From a checkpoint of a small transformer trained on Wikipedia: 2.12M parameters.
Each number is 500 + 25 x the weight over its row's rms, rounded and kept within 0 to 999. Layers, rows and columns count from 0. Numbers have three digits each. The size before them is the row's rms in percent of the matrix's.

# layer 6 attention key, 128x128, rms 0.182, rows 12-63, columns 0-127
108:447533520555494486546472504482520495530500494481492489506493482553520514485516538531527520488500476526475513520530499493510529452483483484540534495456511488517497516488483498499533494508503534494518460470515571549466524461490485535489518527521483485495504536513507515521472480502508501564431496519494497513496501478511530547492544475474506490477500476473520554480490487509499501510507
086:514513513480504505509531495523503518531514559496504490517472517487524515500485494458443559462482505488524496489489527521511513451524503509527547435518502507450547448508485491536501481458478527514509489519486529506472500534484504534513537487505455529504486448524517489477517492501529470503481493496466502552535533458501498470475503490485495512489514470490472558514478517487506512495485
102:468514492495539473482487505513540454429517499466495520495500507490471506469497489479473475470538525502528457528552507520479491547515496519502448518488481506485495513441497536498450460524515487505500476479512506499511521491519517497505459505496495459493544494485462472459497537493523511472552496452504522487509485488469461506477474502499464459538518512505500470474541506497510481530500
092:504503511544472528510498500436515509506486503526472503502508489481506470498511502438483555530486448490506535519547542491528498485495497493518513471500503506532504536465504485521493509494474504501468524446486497490529505527486536477527492488488507530535519489501518527511500516494488528463523493527469520513533468536475510496450499512456517517441466512521478580518500520490491514493552
083:478516465484507504501510541493485548485491493497498488473508515509444518522471493499508479479517459523492454478558551526496463465528530500503485503460522472475526493486542518536485482487566484482499490486458510546526508466521509498521508477462453500461527516499517492481523515483555473509472488479491487500514504492508517521468478484535543487550511475525540461492516480486509520502527
109:514531498495477516480518523514532510493472515477554501488505541486473525517488562475488524540485479516491438518557535491519503510502494494492477466504502467503527490518487443539522476479525523523554511535500467533474501470549541480510503505485494487520505472516475513533507477482530528471480477509456534495530515497550504485477498498505527468481505448535477474485510474513522500487488
108:505484496513511504490474476480506468494500459488504507539516540506454528479480505512544463522505540507483467517536541486541535495469509517496497475500530495470505477533503518494488537489535457520507487507509492513451508461529493529525439507521485486474490516506438481534498501490521535476484483493496515516502523446475474528512507465540471487534466505540492452494511435500532503489482
092:475516533520478480512470523532521505510454481485507481559515493541498491484486494480530487554531493482540530548529479517511465536487475521525525516472523491489450484483517531478511485543484521480510460457526477483483527525487480493501470483477519447534483507547487548521507545516498501455498520514495497468478539515476503517469531531509483462518510512519484467467489522491479507493489
102:510491496510504510499479495517476498488539554497510519495484468535499482536524467483542496503496509510546517457514499535512513497530494480533513572475557488483553483519524546434469501519498487495509502482528491511457489547521494522495547544496466473514557494488470525510513502504509463497492513489525497465474494505486471457503529479474530523509492501512512527556488493471474509512489
102:547506539509457550501502526484513520536480508460541494485501487504484532539484528496467486506498481487494535521506482501507515496528540463543571486530494501526475480527483493531498480467452525510513445506501479511489488482512512511518495506500483494489510493468521568518503489534525482453539485538503493494498439540498513512503522545505508499539507487544487492493442511495523514505483
087:516460490528499538447498497497502515508495472479553437506506477475469496531437528522495507471518539521494509509493509489492529485515478532501475478504532508507537482541501533491511536455530480523469489501474497516501495473543483521493500487467486504538457486482490474528483510480478475463507507490477503486519477479541490519494494469548471481519503527556535495530497514506543445536515
108:530451521515519522502522484494492523528507499510530533475508517508505467487533518498498442463506482511567505508468491498471523544548503547473553498515540496467482504492533499539551477502513502499538501482497482481471484506480465480502542511467508554516468485498483475475517495534494486498568491522488480521527478476468524512509509516473531535520517490519506482470475531526508523503527
105:525523497509454501463508498533491482493501495485490491483460489489495509500476552482527512553480517504489484505525512504464523487460500496512477515543521552526519474537482503465495503468485536533529478499457558498481548512500511471451484451498471427481499493508471520493518482503494479489499517493511477484479541488504495511519479500522463481480441477502525507525454511502494463506444
102:490486497510468512499512547498550519514481500481524527492447518503531511501518492454489481488518513518492560487501500538517458453483503525499465515496481521500490527465506532446493494530478495511498580450488490546514506507493488484488492524489471473520491469536509506446454558511474496554470501513466493512478518503520496538498486477479529544486481490528531485495502487495510527510507
103:480519488487515528475541500472478488483538502543482509473499507501548508463509501479487502521535461503543448428505505537509530445497507520484540491496505501508479448504497500479522491509528495498524524473475512461508474490504509512532533491490471490479516471505496469469489486475492475468503466524495506513506511480527516445466469483489488494460529480475479539524567529476445490508508
123:489480535491498539505493506502549495495546500508507497449503462514555500500507512481506513500496551494536526483515488514452475491523495495481541521482499517458464513504502485471514471521525493528489494462477462504505493508517496487469562521503479485492475509450553550478528496525488500528557529530533463491503453511476481526492501537462526512467481459485523525470486522508496535490502
117:472518461486482502495508495522475510493506491491501507473507501500536527487499542469511482487472518478493493482517491529512508484479480488536486511509496488486464514479546499473457461473507511451512533526461492494509493483546527529521499517515496461448462542510506522504519536529513517555487513530514499507452571533554514491501517538465524453487467525493480484458461476493512538469520
105:498452485472520544489529516460555497519492521474526485501482497482519529545509546498495529535502514524496515488502444501435467520527546518482492480518485516520520506520512515518498474494494484482441507516489522497488476497498485450499478498490500505480480455482477535514471519490498495505504540494508476441474507514513502513485478508424489494525515500513575549520512500515491481529491
108:533498480493530502447486488520505501499512447450515483531488480495460533499528508517520506507468505464536484546494510481481501536524495517476477491406469549491495456526462505532496495500549504506495489491527476476553486523477488489532493441478497491477498473479508525502520502492471503472480510473532542494488527476484482483512501485522491521518534517526506506495493476550468465504489
111:537518501475481493490504491480446507498497506474450475491516482492469500513496492467486492515486473503476514547532518483484495507495468486461473495493530482508514528423501487515506524486485527500469469482555521511550484495463502500509508463461483464526482473514504481530499514473480510539454488522493590542551491479511524504491453542497528489512518501488480550501514501504501516481500
119:518500522511515511500481445487458534485488525523439506550495492536509503512518505513513470483498503485493482534549513497514486499468461553506526476509531469448500518509519528518480493512501493524509504500517498475481546481511508523472472525479506490460535530443486521502493510444507505467465486507491522476512510481464485515475496488556505528575488509480517489494483492530458465462485
113:432536488521496497483478512489534524487506496546504499517553515463467543469469517504479485495487541476443512534534513489526487500483524498489565496521512476510523505495511479544506498477474482489503499509514490456543505530489476487518519492485566506498491552476525529478526512512520519488498487473475491471526478464543502510485473486541475502510527508485485467476498470542526473499535
102:476481532485542548505499483487519518484510526526461482514513518492492504473531479521460531527499484457442528485487471502494514505440502498518530448550529511503519472506512490479505487517509487450478555457488506465484495495478508484503537525488508525498489461488527470516471473493552482488508488505460498489528513527467478542517479472496505447493510525472493501543543493476517515533521
112:469540509477482492491534494514536479517482510542487465526492504500530510502498450469498504509502538495521543530476534504521478485478490518522480517515498489514509512480548485473476519488488463512467500499502543516521496477519542493493514462492502475519539463528555523533484523474499496516486523515467527497536600497528506496496488458457547477512529477494469501497502479494509544540505
089:526527508484514488482512532471514482486489493456489504513526476534504546548513500486479529544480465478470491515459460479508492448492546485452522492490481494506531507504514522504506493523476497507502482507489540515487453494510545477471504501483511473562499516510492542500487489511573566493501506485528521465510494530536534550524471505489482500490488498504478505537526533465488473529523
109:519512491497466488513523533469498557489540498495481494489457499507532518519493466471475513476515493459512541486504419490495481527494514502517501472508516535493498504516518488556517477528503492459503464499542439472480483568492525525483484477517528506529492521521489498538503547512504502551532497528505515482506475548544530519512522505495512488492505515550473517504484473494481528520521
108:501479513533517510467559523483550440489514495484507447510519531477523478502516488510511476529532490490496477522499488460452520517528494476504489509459520492488524472446523529465530485513520498512513507497499477504509456531517505468463500492491564463508510475547457489472535518538445533481489508490520487491481508510551469485491541493527497521502502506482473462504462496514513497485513
114:487458474519496468496484458483463508477478544490479536498492498530492505494538468504469472490462498594518529524493449482464501458496499528511478502509515513487514461499483476491484500483507488533528511503519486525482471510518485492501496500536486509486525520506500518551508528514513504479487476514462524505507499471461480498500485461537450522536581492498506460543498515496506457485498
099:456466472520530482474505505488489509519475485445453538521476491540541493511526520479519507534521516497514525499492485493511539523504525461443495498486484494491527519467490468494479531465487490491484494520519493496508528467500536464535500512536483490472508508481492499491502448504450489467489501506551475516471532477483555490413483511502512508484531508509446506501511481524470476483515
104:518491473483507453499487506515509514581510529540528483472532481483489457471527508518506514506472502493515461487499515510521542498509486539513515476476549510533486495513543489496510500474457524505489471491543529502475508483463509457494474495519549493467521462503519505525492515458512479485473515529549483519498485524512541518480534455491459503539519474507505528528532484501537476456500
108:475467489468507511524541470458472489449505525514522485508520477494513481523473480489491530490474501515476506502488450521518517516522524514454495515462474527504473442524514505499505477506454476468473493492505492537503505506500517500507490498492507496478503461471555498516511477461481446487530523496476466510532494531475515432504513473514453474467457497528540560534515490500517486495533
101:502498510510469492499515508509526442457490507515471471542529486487460483474476517533530499498508510536539508517524475520485446487494466479451484516471507536478509551503464500514494459472501454552519524468481519484541521467477468503540531506461504553514515515490536514521522504551530524509482514504474499491482494520437487490505511504506484482481495495495491452530506527506494482531486
101:505487487503443506483496464529519476476506509479476494468482524480478499543499506510527512474529486494500493463483498501492528488526496474490472484469456515497480526499526526531496499455482477479496502512533474503503505485543460506516470469528509478551540490476469544569513522513475494472442461526513447513488498490489475473540475508474462531514511532515487450465486542518519516510481
110:467501494495462496553513545531503486489474470544521469495468502516529511503469503509480500503501518525503532500546491484523504498493492558514488431502471499468475500494536478474474500516540531516507482498497510516490489507514444487517489461521509466508480501511544501534433510487464496487495494521470507501529551516496475509488502497499473498542538489446471527514496545473545452505510
101:450462451494474482509496531533494480479520470509493454517487513443516467510510514476514488446524560495475461462513474475535517468459480490514495505470476479505534469512474470469488498499439515493503488464502500495482508495485478468510502527466533485502493551516512512530493514480532505517479500510494523466469521447488532517528468503472496517522487490490517550522514474514535502469508
095:561488501529492508462532501492525508552466478509500542504480495505483496496497518509468518454489500506493546483523488479527520517514463473519462471493509533458489480524493503468511474498506536502516496468539480481478477511492526500516518470496494483448423486510527456503528542490472507520464503482479482490525461484543502508513488507490495524452461516482499476466503473519519492438461
097:460506501517496528523550470483498483524504483487562525520491472486495463512491460509465458499521509529482501533488485514511527513524490521520485497479514501533525504519522467480513511483441488501478507502503475509507475507458549507539537530463446481535509484504478517473490496476472500534515457516464526470528535547493475484534471507468483454474494506519476480538498479533460476468515
104:524481473465462501562527491464506528511551467522499525520511490468542480439473547467485511473509465513512543483490514502495483478499539540452464519468476544476512527501512497478530481464497477495472534500507462480512494483489515471536471510497448533509498468526477506506474489460526513490504489487508532521519494441480478518513501480483462501497496524523516509490516531509476496475493
109:492505528520514485536469498474533542462533476459525509423493496507500500516473491475518489482496497440466464493528481454493465491497513484484479497482532501501514488480516462498477509467517476518493494474491486469473463508513517464452500477530511455452538516519506493545452517494554544502540502493476505539487470516471503502517499511481483508475446540487506507497509526520512503511519
111:489456515520542456483519525493471464457498503517524561479524523470527442472457538491499474499494505473524553528516495503498503496506499532514519514495497453500470498503519518526475469521523518517480520480511493524493506470489498485484474453469475487497474449479489515553459490536470489516495479476486517430506450474530498510478515508524499505500514473518499537502533505532513500522523
099:499522481541485488498483434459547526514494514466509511541491531506510524512506521455511472530494488525447515491497515502476522507490526509466504482520449579530498470531537475486528494493508521535483502501465521499519522469519503553468533538494512484470510505453475497498475524526485447521485487484499494477508498495502475542515508528514483456458508533531515526491529519498500488515498
111:475480486504506483506535480478539522504517558543504466525531501508469489499482503504488525471478513527503547530507550529502485508480487501462528516463476515504522484507505465555427531490481470516495525511472483473499481545459509528515518475497528501509484435505459495500457539507496501494497546483528456499474467543461514521528484491494468471508507505483490531479520497505491477484507
109:472491486503507512496510490496519501538486490455514472512550529482498505522508484507501544522494471490481477523491513521503549518504504514509537490510476502513500585473477478467509492452491494508506481515515476512432478511449515475504517506489490502505496532478548486492503482532510488433483547514456519498513485432486543507495521475481522436498546521504476492502495514477486518483532
109:477491555516540523495507478484440522538476481485487487510533483547507492486486476523526526532536529475484509484521503442507494469512531474502500524475542542482497498545468525502462525519504459485518439484514516484483494506474531486524470507531470513515473496535499488521489534495515525506520487523470501474517502485469450516490487535495496464506549522504492437506513505510542524520499
106:505490506519515506490534472499486472517520477537473553489518446458492502504521475491494475505526489492498486514491462478493468517490491543469512446495456491517512492536488474485520478493535537498480519561500484506508501537445485456494513480511521466520478484522514522471478492503483501484536461527474460490492489499506533566478466516540498511520470519502472509484466530485500525429487
104:475500484491506492492490507496491495477500472496477511477475484487482510512482477452423544488494543494537529518536519497474480478500436542508475532537525512511517526563511517509528502521464518481456482492510476461500503520484472476523554543489480504501491497519499527468469494410532499495488497516528501480519510499483489521489505488490519506504502520458497508529499493526565486503519
105:544495509517525509510501475493502475477513480513518530490528495502469549532485514484522492476493482479495496509500511507527520525485492549519477499520530500493509483458523470503519468515517507531544480482507465495488508523452511491515495528468488549535480561532545492476477506454512517496530517515540465486445532520499469456452475503499529524457503481530536469502569504487527523498498
106:471484497483479549507480507445513450502508507497482511524512528437471532432470484519466555482460483487507482494452488541512535503510519475508452487492512489481512538466447485467504507452531486490510478451482500515504487457489485498481473499486563456523503515505500475497517493449515494503527503506504521483492487521507525509487496522512541474505495550500495495494507512466497497495512
113:507461432507486498471500507474520504484470507471531483459487406504520531540486471517480546485509524504500466492436482506500541477493469518494516495494472531441476462480474500478533505497532483499506515479505495534495529505498509483480538525507457518483498509502497448509504486477500530534488454487527493518458492539504501525491484493475515488485486492500499481527457503540502522503472
105:488540510488444511507520513505517498494502489495554572476526498492542487495502473529481505526511494491541482459531464481498431492497487446555497504465493470512497495476514509519515508531486495495500476508484478441510514494522521509502478516495557493508488531506486511528464469461500453482482506495532497468525450480495511476476478503524513546483523494481509511540513475538490466485528
100:549486494514494495485484489513531487499519575509477474512421518519510558508524509531467503501456480461501526522487538518525500497553473476501496509495509514508505489505497506519496477508497482505496427510478476534534479506493509488486466505516478522506513479507481511479477535530487512453509472552482540505524481492528504491473467496536491457460454553505502487475496487514471516490486
111:492501496473502458521517448520515510498505482441532499518503505496474472484521501513437554520492500490513470504476465496505554548555524538493507533475513520480500524477456485509489507551499477491512468483496490532481510474481493452488481466535499509520473482520485485502514514480490483494461495491503523504506477531451554499479505528514452521519505552466511512496452518525528500494480
# layer 6 attention query, 128x128, rms 0.17, rows 13-63, columns 0-127
093:481495533500474495522528480495525488487518499520510551527489503476505533490557506483523487477474494495496445545513522464535478501478507514473506503495462514490494540535554511454543465544519496510495468457530506474441537517494494503484507481529466532490426518487522489484519502500514498484498523508495522465524496463534477469496505478463489483493455519486537511487535479523482496517480
100:447469516529510467491489497469521469523527480489468507500467524468500488473477526469471487480508475509483437465509464454548532480464494515493480513487529513477480513534500466489456504512502485527494469534539485500529496482462501505527470491483500499506514538517447471457502489534482531492510526523551506511497476481509507512512521472525465456506448498503512511517555477500471473481485
090:490528535477477479517502510504549547487557498508507466491472469567479493528530445487473511507516520508518496513500507487513515478479499514513532491525485499492508508541525478465515482533540527496470452471510483488520510548498530464487499522483486453510505505538500464504490499485456529506519533491517477477486498509561524491466516492470482488497478510494475563533506547495515485532540
099:527504496494523500512492468493490498476505496505507516550489531450492478476444491482461478425481512445520480505529463543526496535489496494517478499508467506513461509495507484490526473486463446512515472496476503529522469496524542479481511458534507482480473571511522489495539486535483510485493516483512488534474511455507484475469515508524489503477513493488471485490507490539439494525520
098:459518451494498547544501494468464482482517527523480492481514488509531496499492484503523470462486500490535501489549528503531501521551482488478487507477514535495509484462522474518499547515454482506513516514459506544483521508491498528514480474509475518482455529495522447505520443538512508497439474480453500508504490507484530471475505502521504529470526481485474548507466449484494518518488
111:489489499485552474457465502461479512497506482504493515507482526547481497457476537516524483508512506505546476517485508504506485509494529475556491496490478517493503485475468512509495498510485466505535498510491513543486494486486520526503466436507466550478505508455485427465513481554466514497513490515481512534477536465493455518502487477538509531503506501542477513521515457518471456463495
091:511518526480519492525500515517418520496501508482510503498527479524496464535516523478501527518481500517512477495498519453505523508507459507472506482508495552517517487517474466505539493501505515490474505492497530500509519495483516516546441511487488527473482481490473437487495496475473527452519488467527562511498527528489498522477517476555477472493510528549493510489537530558501440492501
113:511474494474476496505530473532515448556512505508528469523486478528495482552458521507474516521507506421461502509483522489503521466502478490559456527558476504531469476489497472487493494472472525558505478502489513495500489485520508506472493508477483505474487491501515505531511490488512541512509490450514530531497490516480478487520493509498486516496500491521555438491495500532467480493446
099:508509432462494483480522463489470495539479530538500492475496503456503538517501499489512489444489514482530489500458511556510525469500489480529519517436500448492476476490501523559487491493480465485524511499489547551471539507510495526488464509500490494506503494486499486466484516481494482522475475478499513518498511449516514523462552536526530527493523528508494484485478472463473518514495
119:480516457523484492488510502496521523512487438548497533490544492508482451521538506494527497475480497510569513526523482496529484489454489551487456501547475489520499508523506514466521510463467499514463514498514495479483556504460497520504513522476505511488505468487459519507544481518444474509527476464522460499525496471488526507489467462537475492521525527478519538500524514489498490485501
088:506478424500508511489518526564442507505511502541511516493555530461507514470511487473488466507493490522496474488542508496487542552485461496503502476497524533509488506495474498513508533468473527458459495496507509478489481475469495490479488496472543519523473514493476523502498507488467462479480474489484515491523525488535477499495541493523468478513483533430451496500470522491536495471508
106:489487485504570537504516478494474479480504514465525480509514505543518534507507560498465457525469522523498487511492494534538522506525522508468555497459448501481477492488496463541508483459481480524503550483480441517513497484522518513515524513497501468502515494510488518517491499515505512434504475483510558492522468527512511499513510504495456505508497507545513483527493506554472482506459
098:508494526534480478556494482484483479481524542490517529490548509467506481465489451547469542490495508497461525473514498514524472492483502493449490499481508455457518483505501471510545458507486519489483516528472460493489491514512532491532521534559487499498536507536511518491478492497529516490453525507485482531522495532482570493541498461513527475504516520518513471507463483492481508476475
109:480523483507478483505511481488487473443459439461504478549459480502503507530517537508491532483532490489501501551497514489448488474532495518559494525520469556496504550542468533476517522531474521502513493482493497502485505514488487503494468450496506494484473486483513485524507525509496493449488486500549526516464486482511442520505459500501494506480499520510523526539489468519478468503471
100:549507479504509477456569513520506491500523484467499509512470489483428493560481535504489510542497477508487510482457471490467513498456478501502475511507494474517484474522486481474482517489530525487515451487498487489472549515498475437504457531486482521504503463479499513480501513479507472505491483499536518533509469494507519531507526481437495505472476519489522486488492540503456464541507
106:509466488513479436463512491497491480507492506497480507509480509483467494538504486512476543483447498494473480549492470433515524488478489498497499465549479474504490530510510489494513538486511496508503503523465482506471500481487520484463479482485448528509471465487511510488493476480480518463512454464490519489443484555497503492491517524501513474508553494540506491453492529532453486560501
105:468457500495457480539567521518538478496486485509453481518513477467516459503539455483476465451451551498521538493487476479505494476447506495526512479474488540513501508519525469482444526508506481507510523509483525526522514460518495489492502513492545488492488508549521514500515504496509498489513526508537458478457470484498515490518518537497484515500494494473477509457466511477535520522502
097:509453480502494443484493490497486493491488479484521470568481507453480484471541493495455516445419501464499500540464532482492526511504494537534504523489511500534514468516490505500491504519530494507501452493456495496511488491460465482475497488518495471501464496521508487514514471518503495487487475500505550461497518488513504513491486498521504495488517522510520523521579468491456447517493
109:507520514509504515493433436475447496473487552549481467501486493509502491457499515495544512488486461535483459488502514517507501532465495518523532541500533534488516495512500528491507529535503499488512544487541541508481460439474530533481515495516531498501473516518504479530534537483475498515548510491466495532494485452537527509518505486482500497491483464517515467524501502486519510504522
114:482500543520514543486485507466501548474453530508502471492454447526514496523508514489526554483455498509481533521513508536499446486546518522519487526494483505499499553476482527525494525485507510488564535471473486548450470495469571508518507496480487482493484486490493490530490501494493487513493512494473510522471468517540488533514504523476495478503492470480497526524468525527512506499474
100:473460539524579500481455482462511480533498490499514485478498504463521486472452527486498506512518490531498508538505505467460474508511496483503478483474487485494521480516488514526500521496480490501518511488510477474525474450489498492509471484484530453489483545462497453544480488517472479466483464457479534508513499545459467562512500511499511539533521474526495512495512473511518488451501
108:503522527489504524491534505532510483493463483507514514518515545520543486507518464528535472537463482521455535484523525475482474523510499533493485482529523517534492491496484533530474485537476473510488530491502481483505509504484519516510577464472554505485507510500518478550497467515502541473473532468499519504473505510460468466536502554488494513528510485471535469536510493542483495532479
115:518488490496507497508525470492513513505525464482509469500474481508483523489509535505560467480505513533536481502478507525504467496508492495521491473494488509477474526460496505518481491516497515532468458518479486500503474503518537515515447467512488513489465438513478500476495517550496504504501535541486526542490505538462461423497469465522516461500473508533500530469512423485491467469496
112:506474492474498494503503443510444468491491455471518531517504487511508527516530474506516508461511473542506487492555491523489509484487501490464487508491467527491496475509497533503497459530517446530498480483536519505510513503492531498543452501502480506504509533503505449464521509505465548469540538527557521518476465508508504509502511497519472543535510490524550473501498466531474462482534
111:487502502472501491466524526527517510511526530508483470531484465466486478500488495489532476500520501467541489506519499512509514501503470504462488521540500461519471463509541532500499464507527492450482515411499481471499485532477547479512465464488466497476485503499503470514486491485423506495466507476560514508488505491544504538482540484518469507469465486494473509501505522487536483535508
104:503452461498458501520554503481479462506501527514469510503520518503522498509542513513513508450485488497543508526500533472517458511521516492534461516439488487425533501470532484506497471486499537504512486495472508472493500487523460540517504482513521519467507521500523494510487519532493484450491519517489497470487484461499536542449525528496490550541488511494484488467510491496469494455477
105:479557505477482528524513472455492500494472504511510500526496518487478514533467473502533523484500459544542436494486519456515481461516471491499531501520461508454490474550520498493497468485493453512487523506491493511476492484537531501521512508485521495484475512501536452525478493517492516520529494469473529518498488539452459522527518506474487493545560463495521507512461500479496510471471
099:506491535523500483509491452503477478505488477508528483498474465519488485511543525543525490537483532485530490525491475486509494497510549490514505456499539479462523526540511477502503463499568508503467511492513518495557477463487494417484504492491528480498502472468529492458500519489539491494549537512483480486515469493534504528472519471532542484526477491496472449522520504502520485511507
114:515441508512508513500511504471505443513528541518528485475494488474508534462447464515481468484467499458479506516490501504490505501522498553516482495514545529546491496493481536531490530529454488491482508532472496449490514490513550450504474498525520509493469519479495465519511481441557491519518488490505462501512472526510501481475455494519489512508516521514523490549533501501498506468531
100:513495487527521486532531474488473515457529477484550513497507503516548507496496518522506474489497518483475543486505543473493527519490472533500469489509498523546443509550505551548508530534493487526435565505469489506536493480487493509493516521496499519535475517471485519530513491540488496467452502486442508523538501463481481510518519480490464519517502481522541517503502516522494500478499
101:484507481488509484492531500426473502514503511488479534523513536497504487529535490518524507528504518526536552474497463512434500497488530520534505482510460530501530473482523496495484507484459508475487460500457518547503548495474473524523494472492467516498471506474518524504476493483529491519507482502515494513528530447467483452573454516478522520491502481488514536512521506504515509525541
100:536523449534488518471510502434467483550457507469465526484550473520505518504511529526534486529565483502501436534477501496476489504513472513431469488493509489478502486492494524514517490527485511510474472492487499503499491516543470503507501471502504478487454486478507536484525497498499490454493493503484503500530473565485485509502525455508510504501496529494535528462501513476525470519516
107:466530497483502503486457462492520486472478502549547559514514478468506556495484501491476528489488511529495523512472527535522480479529506511511499461485467493521491497479497550470520484493462517496468539504486494471473487519452520490474523500493542520521505482514477493488465475453535496524477498475499478475478512498437519512469519479503492482513547514531486562492477469477497472541504
112:507503468539500527533485492480503454511490492487535515509484482502516496487485515508479530495505570472472504503529484468487482519535505508487493511554500517510543488437497521504523479488534556490468475474461481466485449488497489480465501495501491508514493545509478525489526512434521545483489494463517476511504533493477513530517458495461511490530478511538517489506513495575526480488480
099:511516506463483525517470481482489484516498532483499509524512514503458497537478480519496504477475517523462451496511502496540512539478463525465508481495527506494510516511517503498522496463513482493516453489491493473504535493481516494511484541487494483502520426569506508546471522507492491522458436446443470501545462482551535486468470500522496496537482511486503527506491492471477489520488
104:481465496512466494514507497517506542532506514489540495528504538522513482488503488527541502446494484515494524500483522533566525460471486517487496455541471519530512504497554514511479537523497490517500508494453533509501481507507488465488520472545456486508496520518505508509549496503478485495531504482449523519508537446489500438509486504464479516513514431487516489492510523510488543472515
105:489496474523497505515506505493506507482483426479533476501507463530504467501492531534531482467493491478470493465528455517510508479479489555482516521537437501482490517540521521413493504516510502453474466498506506459503554476516494527541479501461481497513490521526473523515487506488510504486494506496474461474507482505495495502513483451501503463503529519521501509537518479464526478448508
115:496536478482497490466471535485535505525540496526499511477520516481495504482508522475504487473535497433465483465504464496513484523511477490498467495472491493471500512572523529448484516453480481509490501484522492482553472476520517473521471521494455457448510523492468477481467510497457535503515544496500500511466490471465483538496481505483506505506518500500516531517539465530455482518523
117:452494509510475480527492530481485476451520499532433537538509487530459504472534510502464506441488534545507519522502470479471502494511480540532504546491507500493463506478505494480486491483481459472507520519528480521448540524496507461480477527457505532493536486495461522542497485505484498509508514474505486495506510437511475470482527507531502503504507480468507474497473454520484476491520
106:507513497489499510526513508493442483491506476488505479482524456515527484534568551525545519489521479491443511467487512515551503520510512507498559492502476540470493466551486471518502524488498466505516552510516516508546489501540494561541510500521506485507523475500484476498478518510495484486511514461479535538493501546498539502504498527506458502501512503488527517510468478520507527549478
110:511491468493529474524502475512495531508529547488496499484495492565474476457520477513467403531466475486523496517516499530477495505493515532495495497512493488508508465500505524512479495498482449485482491468545502500533496508481499496479509472478498550547486521471531496488451520514490568516475509477464495506539505517491459520532470505459483562528514503493499523502513502521498525512496
104:526504507501494513468448509512547467517503467486509505508484507461513494457517493545560510502527476474486506534495540518515442456520499470480527484550507452502518500499464476501517516522458463526508514504460487498507495471463525493525547500461502516516507503463514547494498506518516489514520482511484463493516497462528478533472484502512546480478527503485527458526488443501516528478517
107:453510541486496495520501501470514475498479511496476480489527515479501470491492461522534511468486501467502559517497499470525549467477536477485504496502493512541542499506474509493508453508488452534495440436507493483508521529489505489537531466463479470479509482488503487512506495503519521515516520511469507470467472510492428487446503505502532488480459504536473506511554526520529494509504
104:483478467494526500498524467505520522492478494556512497554502482499487494453529469460452554479491492472502490476470492499526479531517523541451485501492510491527502470499572516497529512471498501510514493507521504502469507501519464472484565538480507546523476550505513527502478488456509495494511532465451478478527514519535526522498519523485502510493510469506503503533527540481518489492465
111:482489506555484475489477529509550485469482496482527507508460498528481504477461470487490535517481511493498532501487505469530486531482499539512513483510469490482495523491520527489488508545521461513475506475483472482475509519469525469511446500558504487525472492501522529547514505409510471492504493517505495501504463487441454495498476519483444492480508491503534503519538540524534504500492
106:472511484518488527502485527499507527513546490486482488547465485461478481470497453495499529483563520533507519483475536492524489461412479552525444511496505502512489534500483449461469532497482488495485472525465500487491511492497488458516519517514536525486479515496527451491511510475499519530523511509490517489518539484522530500491526494528494491559512496479522523525502524498520496535502
110:537491498502449491455500497529515467502493480515501542504519504451493493487504503516546512524494485492477523514516548475534543497496484531505469549556482498496523477472499500516526501489476548504516524471470487520545502472496522502466500525460482465509523496513478526491497476496581535517467530529529481514512497530511514484515465466500506504503505508458507503531505554480548542497513
118:548494495463474495508517464549438549514507474478545508518537468503476485454505553474522573544530471511498502513506493487483518487452475489528509448474499509530515491504467489485527506538477518498457473514529491469497494528520511465524484486499538489505510485506494514501471503508464492492529500470508510547500509509468518506513491533490467474515491513469526517509545511536482485489485
103:491517517531507478453509479504499487517497464464461498472440543507514513516512482513479475520545480503506530515482469485497488453499502506515509520468509486462467498462539543513483503498530533512523507438505453471527501498557510497498499503449487511473516486559501500489484544474486455475483482524496500530470498470535483479492502468485495523509461466476512481535475502500476542464489
092:514511529478498500482470482496500520498469517501501445502473488455474529513544485510488494545481474508519479503543541485524532459471496479446468540451523514503523487517524481477439484480443488524529506468487497529489547503482523523489499488502501524484488469495521475494533452505515473459482502492478533476533518502455532533538468481530500491513481480500528490501504512525515490488452
111:539493547509495487466520520505521485475530493502517497488543513490513488508530506545453515498527486529520483543538554480532527525513492522455507508503487510530524468541463538492473523510493483546494478484515530480490477459437485506509483472478540502498500505514508478509472480489482502496523518520443496504485478524505496487510526435478546507498549516497517500539524500523526509444505
# layer 6 attention value, 128x128, rms 0.182, rows 0-2, columns 0-127
089:558485511455526502485493490515504532496510501498486505531520537533471529481471519485542479518522505527488487512471468544488480526443509487510515509505518532478489461501484495480446469508501502494529538571474512459466505523450496519489489503512500494556471516503529491521483561459507490472508503512486568507496537489472467503498510509520543526484507505500491520503534520489472521520495
097:448495475488495490512501494496472505449457490490467486553498521490490506517508487496470535496536487522517522488491520504522486492518480498504449455517546537518465514497486517470485495500483477491519491494535502528493484477462473491508452486533464557542436490469475531469517527548490470497489540483550558527511556517528502538503505527504505514515471494484494508504487506482523514488497
104:513468488483501503504529509469480506490501509517505522501542450532492506509520521486494484485484508500512500505477487496507513495531482498518489498491529500515492514499544498477476522440469519498513464495498536470520509537440543518535500490543508563554517556481541537551496454507453523472491518504528441517487489516544532501527477491512537519476542508487488498540481475520486474491501
# layer 6 attention output (transposed), 128x128, rms 0.104, rows 0-2, columns 0-127
100:518480469519492484505449492529508514527505524559512511503487509514493486500524472482477530509498501461514545526521501497507533519574437521481484556512510492530496550528510521518538527502487472534519487503501470517507507505554525478504532507495486524470489470562501493490513496532491505526505507486525454533509449488466528482485504489450497491527465534485490518498455531506490491506510
101:498488485509483515485503522512539495542510505518507534509478509513532458483520529496536461481511549467498513455532550500528531559500463492492501514487474523464522471488498509492490499524471495502528491514456473493502487504484509513525468526466460470449498511468510453475511476468461529499477499504486503516480476511485491505500516495503446492507499468424522465508519478496492456562513
106:479502529533554507501492493498511510504489496543504473523490497452449487509470519505516499544515491534437502508506534533501508543535495462542522525475524505501540502484463483492518492516524479494515545470514516521504500445511512500497499509483489511523492482487498499437562529524546517528521493523509519479532505462468453536499532498544470472504479521478495453496521504505467504511481